config = dict(
    hidden_size=256,
    num_key_value_heads=2,
    head_dim=128,
    norm_eps=1e-06,
    parallel_block=False,
    extras=['some layers without attention', 'local attention windows', 'shifted keys', 'gated attention', 'value embeddings', 'hashed n-gram embeddings', 'a smear gate', 'an embedding shortcut', 'skips across layers', 'weighted sums over earlier layers'],
)
Each number is 128 + 32 x the weight over its row's rms, rounded and kept within 0 to 255. Layers, rows and columns count from 0. Numbers have three digits each. The size before them is the row's rms in percent of the matrix's.

# layer 5 MLP up, 1024x256, rms 0.104, rows 776-801, columns 128-255
093:135136126068152120044089130171122063220148117094155159070123140108109190107124144165147083134091135116086130133130117126128108121181187121124112091141083157170107131144187159157114114139108121056163120093137172127134122107159119173111095138149092073126146134068137131136117095126103205177101122118113131200163117133148122130177083136121084133133117164127092107100117104198139110100142
096:138087111100091173109146068127072067181115137195115116109128138083163185180211134135162087196160123091106116124112070152187138099132171110127082119167191160201123063143150171151114116203116130115122181081106079174131128127198111112145157076159184038186108091146118117084094114103146155167135116077110110151132114113138156152105133131133092142073123148100064103083075101120089129166094
090:152069105143165108129117174192083164143164136100150098119182153124124065131095135132133085135169160116140109120117100176108119130155128139073068087099098148103132138145075119141112060139109127123099083087134198110144171130151117139112098092199128120132133113127135168147099102131123163148148179143150087092122088085181179122076116049175181091102093099179173201125096112185101103164135
107:078122145195124139079130157146166094092105174137103122183140090102127196126165093158116134159073100118072107130161112118080183107150075128183145190125094187159111127112064121189097105134130123090106169075108131135092110096165088165184106139136160132128140143174151191123156097152098098125066155170143145099095183138138091223133177113093173152122134057156160075133135159141089138134067
107:123077131162106139183139094085180174100112080093145078058089112104116112166077122092077125130178115145108149122152118128142114144096166167177177132167162129144152155130141120102119128116129115129147047157126153193104125155127195158143098156096071107158162127135119106121161102079102165026086130138161103180114123095110151126133105119108111147161133122185151163165114207135153151142114
094:096056117145147160144145163160112109169124121130130147140091128148173175107116114120152068118110122171160059169151110129175071106172121095079089118098114116102135139124183079064171134168165164158122118146138159064145147109192149155112116148110118108091175144159168171168185104108101116191149157133143125097103170148150166149147143140148068142132112130125164150121134129138087136104115
088:136124149158131141093123140154052155123088135143092153154131168136105191083116111137149159186122201109102105141118147098198061109115154079197108131110196111205119124147109192101176125120167095077123070106215140094105150150136116182104085146111134166108127115104146137105166131088134166174117120109130152140133114160145140119153081092159126139163178107127191163104075161151114093116164
108:137158143146115137149110143106147082114118188153126132085100160107102139074135112086188137121128137111134200126176070102146183127131148126132152134120149106160120113133137192110151098066144221127111140064077105165136142124139093095131134121173118133112157136161129164072106133107128103102197105108150160120140156158093163114130090146126151078162121118108139190104174124118135146124074
107:067083136108079150159103117135127091071132103132148068078143104125073109126135112126090179127167106167118132177081193143128145070157160222109138130194146157190123148115085146092155166137116126134068077132094126171135172107141161139149092129119095118114106153119145160155109131196114144152146138118099165084169119067140138148100036121127144109092156210104133108115125140129141142142157
089:117089135210098146121050107098191101145124186174083073123162128135087165142106107150128173145157150111131154140145087156138138136121204096149086172133132129120141126160104156173130106146162146130096148115119116136172107110127130139145144080126170213137068144062180153132090137131153156108185119157153061138174088120111065115125161151101102106129079148152125131153114196121091127085074
100:167141122181170091140083118137080100140151165105129172144093176093132147161143152092122159143118122083134158131147148167146111119128101147124134159084135162171101081065115145152180169146132142133168155118135102156180146174104116121110121150088153158132108124120166116141136123134151134142151135097109129086125097130154140124064160144121066079120141133196142022155188179094132106172171
093:098140183143108166118069131184139120136109110100178117124120165053119121126180142119170201094121116121131125160084071181119147119147189131119049103139113178126125141150119128104101103128114133113124106135098103135213073130136133163145097073126164130126172121130125158148135113160123127099089150159110104093110182145122152098151144039097100161123136090109179095161139076175104153132145
093:146152098139182111094095140145106082127129133106168198143132149090137179097145144120167021079127173180082113107188100200146124102164189148183117150085142119170154146079101185113165173112099155179143146126130172161154133072093102165157125147175136128132186148103142140141077161180127088087161110125115147121101066120115193129151118098082130070112172132101138133193189142130152174100112
094:135116198137080059160130106138127115115170140159147139112102144142149100079173102162119145143101062141163132128171183184148093143113176077113049095141169103125111184122071174049102130113088110139093139092116172113164066115121168105093119123148090155151128141086141124119138103080146118104192132160133099079099104074114136125157093134186070137145124139176198048067196131148080138168123
099:123110122135146103121134139109102080063154170127081091116143122150147172141143141131134148189073122087125104102138110103152180160154088087138138099113162100096134139094127104114155087104131110150125106145126052198119104100141159070162144101150115169143113103165082124160138100121100156139184104117123153101106202142178087113118102117149171093168110096137186143196115150197156106134121
105:091067108113104226159175140152202126084140137123118155122117128159122164158125077129164118163092117084144169141129098145151120122064151068114150117135150157160113115178090104163108088095125099149102139123079131154152128138051057162076098156073120077169069140090123151135149170202105192071170058126124106122094137139152118159086105168113122174080169223150112111132126129068102144187121
096:140096169135120117130135077108139147138110098083092134156153117096115138190076158116092116176148176131164119218156112143123160154122113153134140156161125151127157149152141115097167169127152071115089177109109128084134127175127146175084152136129112156101175109183113107149098115122120105131210134158118197103107116116093085099144094116152150160141134137131109180106200139114127138151146
093:138113110141163116103184108138141080133129155122105128197095113134153184147132107124111144113126108163171115088172145117112099064085123117110148083101092114165075124138105108146125159071119074091130107106131164103169115170151138163157134157107082093080141158164131141122151055130144055178163152115068123126100142126134092187125100141121165133123076111155163073175120127089156134158079
094:145112127092190122115120150164162145126080152162078122154177160098133196107093130144156092115133099039113077094141117161051179142117179068091109135115111160153114125071158085112169115184127109162153172114117177141160205082181118151140127161159075154077122112130137096089143119122132161115170063154080139137099124141158216115133141145129148201074116109167184103156152123129116103197058
108:105189136183099155140156138190124181098082177125113148115112084145194150131142098137201112142069095117145086138098096107081137109154094118082148176122125182064125119136106074149187121161132161044080150151116139099077091155143129127097094064132062147117135136115076119140134128102157131128122085113163140115205114219137171114153072182181131153143150124109063134105118135062118125127151
098:113170149086124109119153138107189093193116060147177074100122112112151132183102173099199140138094134155108120150150068134109147097177179130116176138148184103147128175127123116168177126146154128080124094131095072141170092095085144166132078099164084075127146144142175072053125114061149111152158152098132122125168137182103132177136147115097136154108129167193122111126129140168084097127141
102:163105141116083103075109109143138133111174087099116127133072141110143126121140095104160116111129124153128076172140159116173185158157118123064142105130152142111093175137120109090170109111153134185167151102163106140131126131189171125137176094155106136125126112104160120165138188150188141121106116099143086130182049141090112128193117077110130120143139132070046115162086188130133167160175
103:133150131173155137161087097101145125086127071167183187157129094114107146086122140151090084124164120069163100101090110126154082031146103138103121145110132115107144127164145156128122099178137120180162110107166186082115150124111145108121140112151073085086156132157157099213118191075119134153128069106113132132144107086108164183086169109091153096145191148170163146100122159179125093134109
096:135106199162107122126204074126064123145091127156120107179174171131118140081145114155104140127139129130144145180136085150169148115137120148107123132144132114084112131156135127118080074136130165169088072085172089145096121143066160188132144164150100159114167145083080145138044115129169134160120078150167111161134127126090114136149142105139114099153117088164096145145119066156141104136109
099:132135192104045153111137075094142119169161089094086074144077130149069184142168174099153053168107188153145144109078145129120156123116148128147158151140153166123063040118132109069157115152116142089138105175197149130133147175134124106141187138112125081129120140170144181188098065173136126170165133116118135101132169097125124115169133094104084135133158173183160076144114144132097150109158
108:183119146137141072099122124155131106110101101205143093135077156116116130132123079160199126193092172057091125125053124113099184154142142143108126085145124137183148162150169101145158109094149056108101077088156148095122152119147139065146122096132131106125120106161086111099182132127114122145140143167141172079123083124036079147143157117150135122217142137121136079125151182180098095169130
# layer 5 MLP down (transposed), 1024x256, rms 0.105, rows 776-800, columns 128-255
098:106134206134110166117122136151128149179116102098166165133100131115109145117104119159108113118137138149113129128126207125151111122108176147118200173144146143129128148152198152150161105111096139113171146132158083149098131077132220105255146156093062159116146107150119159164055141161124130138122139129185123160146080141135136090175090164071155174152157129150152128138144165162169138140096
100:175159066162135150187201113096130119114129095141147111153146131143080193123170096146104127165102205183132084114070149111139011115102124111156122132122083122133131138127190141109134131124146131115132097106157127136101113108122134135133184169084098078147101079064091200171109131105154167144195107153126059087092107132094103111155193069062162101093148165084125050105140160106079139102173
092:130150174122139122149119186138160136088136167078177148055148138152178111118113081178036147163108094092133203062097182175154084182093091117112127127125144156114218139129065127188100102076116165077118135129126120081112107126125143114172133115143137145114130140095119130125139087159105139112120137079146142198139126171143146174108171080077065126083117102083163151138155119154142142127149
110:089163114164086114108184168159100138150090180109130199143164105157072116068154138137154135143122106154177145177096174144115103117148150108142122097089087146167094144171158118143133093163109153089102131112146114085127108106103171121129108100133129084161130101117105145149165113059103103166101122169127113083120138082137148182135182141087204045132119153102077124112138125153072156165170
109:099165138091131197151106151103153163089172074166158113104132133191119128085116114120118076119086120157166103142163171102131194121093164193100098146118083102076191146137172132178174153098089148202104117112000183141141133114092124150119142088173080149147151107140143104131119131101117100121123135110169158094152135088156163100144120158084123122129107106126151098072157136195134144109115
100:131086169169147144115149124160095135062159089105105159117140138053132109174120095121116152174154118110153100109157202145089146112138115128126147079110127160123063166115126147242135114118077074118074107096138192193093108168079127129079128162171111140150150137169079119093126122177138148171203132151083127152173112125160091115101089121130084105073151152089159086158104122150143123118163
086:112038102119097126133114120136110130100155106130122189117117141115134116108105115117103106118108188109159106107146168069132124181170133157108145141134112140088159167033157148188178126115122119181129109109131169111136144075149203144095071109112127146118136092141141148126059034123157121175148154172129136139086113192148133198123152107090149098091188179085186184096094158134081151075122
099:122101160177145151149185120155113169116097096107181088089075103102134122144197112088203096128094113187117102114114111105178162104145153136142118207097080073097151107145092112108133176106117138124148157113120115133063093092157166092065172091168117094168093071164133084123157103138124105157185146098087130189101151142155131119085183087128092094137114120129105168170071093153135193134122
091:167046135153129165147069155178160198098111075106138115167130075148132093090155135116134151116172138169117059176118094123133088146168101125194086113225119117121085116133056132104143146120144135100162108117069111133166054146141160067169141134142175141127113146168132091093197135140127175106152123152089143141111124168155123119090117096127126160109105118149110123115100115132154149153104
094:113088128109106087153164126109103057160178110083140181162095155077128189110148093104120152147100147184091142117110086141105153129104153135123120169148112112166150176193095058143116204169122112094148113125147176127097120148132119108186091175071112115090095123154131160052077118132171185158200123100107099116184046128117134202086107129155190171089090128091189187097133183099131108155151
093:105161145145124086099066121116087083085111112102135111124180154145106144125089103149184142135189108175095119092099151169107097146109157140130141140115149136134082117117157181132138059081145129180121132120137120136082130127091088128122147084098194096138090170146124158134139157135108120141106115219072078091120112111218167140148167115109110190142181208154085154203119047083091135104124
096:199130184149149136118125126115131134132131124105152141170100193134136127149187164105089131108166121167173133108120120141134135162104154107161057112136109121157117155111124095141133154110130122111151085096127158191103064159087111037095090106112063094129172143111100116105096107123152165144101171149089092114088139169089162164091121094127127216209074091147165138133097117132118111143116
097:115151108171126115101209149104092146136101117134104180144107138139085134079110150121135138109152183134161125130174092092129134120128142098105120160177175130151130096172036130186125165164144208154087102132050100144132109142149125080103164165145118089115128113154154116143099130149063153081152160046143162158088043108142097139095122092117091104131120213157088123123115119104101150110165
105:141198167100128093147114151183153127168094108167174077134112099079150138038136136124141093108150087190157098124112164140135154097125132154110151086150149184084157118127167110116177174160153131181153060122198099125185169127119163138138114078079100089109132114116143169141154122169128148074232101092078098149171078060132086151117130139183150135094108068138154150125174160152095147053126
101:150129070105181123169114154131168137117150048153142148094159132077150153119102133147195126088179096165147045133104112124113134166136132171160137132207130119109122112116164202155094108140080172110124105071159143130074204100185115159091083147122205158113124135131145146105161173139182174121143069057138093155146149096150140096145169120101142061172140076150135136130130124099146147081143
095:190139103118093125192087196146164120166105155124158146103155091115178134123121098155116134105099144128110134109119162141154079130149130154147152197134135131161168109138142136118080160102163098135122123138116130119094133128084154137082117141134122137132121117078146149148123147065087114190121147051172087213102094166096100113161155112122131151076176143128109107184096131188122203085133
099:125108133099083116135164182135089176141208101109160076144107175147111147114151109092162094125181111145153129108123147118105049068223123078127143097121150141081133134162212179146065065127052106123152142155104130075168123141144164084149146102127168056153093138086117163114128034109086141129144108108160106121116070168082113136069126126161105046167127120098121123133119156121151154098122
094:205103137120128108158153118132105073116191108114131139097161160156089097083128121089140159103094120107104132157106109122116187137120102101091058088166141110119172156091150109108100103175112082133124111146125116171121146118157145070147143130069094088141110102120158161119145137128149137191205167154114150143099048140130163134074060134102058191135163083153134051119164177091147156154119
093:171102180082098076129166128109159139141098137106126150184159125160125071103111103107138106142118134115093173167158134103093116196134145085137107093141067204081108156160111201156080119115131148116156157117119149125157043138077154099113143095124096109128140088131087171120161088155116118127167129138120109105129188129099152099089120098120120175080108088131081152146121110068119164061178
105:156120163139059130107115190153075114114126120123139099093139141104122161100157099177119064128125121080141089120162165166120162150136160144122157144117118141128142103119128121149133113073062084102165135104150161134136127151157181204146078086219083105131121134124073121116155166109107166131183130165103154173148146119186131136074128092114148175104136086091112125125121082163170157068122
101:135118116114154090069159086114172097157069128099129144144105123169122113130076096159135127128144136062083097185168118076121084116107168125121136132130130120140125137143115153179193166142035068145059126095066110124047131150124122175143072134119145174116138164109100138146139134104114183148174128195141104140204155126121130074123122132119179098088124148098175114130134108119155140079110
103:165119104093125114129156128096164130129118097124111102143138165142055148117081117109156140109125137105161076108113145126119124083154138134165121121092090141127147151102065104185146156155091073110214197057134095104115144195165136107055101182104133112103069108119106095111105105134118085164109163100096115136170144151080174112103104140133104177054119137075119102149112058172091107118130
097:132113117157143087156156105102100079130139129080055096118086121099155108083121098110122170122066140165149087123145092095156160132125150106096130078151141109113161176137108068133139140137116135112192098123131158159126133116169188164137162119090156116129123140113150105086119126162102108086185097176127131111124144134128149189143155156220114072134078076200109139131110162118185186117090
101:159130152151080206101137162125147100082130119112112095086149123127081171120161112116132097145161117176172206163147152117129203130089185143114129141113071095085161184133096098148124137149131160097130080135137068175147099140159167178101111150153073154096131134097124128124178168090128123127101128112120119149146096113150087126110119115104127169154137119129153091158050136073139120140145
101:120173117086099120103061157196137096151092173141119096138141131111121058080078155151149160121114144185106140134077156138162109122146155167134096148141090149092125119088084114139141079163056093078118181135106073139092112138115105101082139091104115154156134125137110122163114199078150133092168157140162106115138087163070104148057147095099123165131127102090123100134131124119110109148171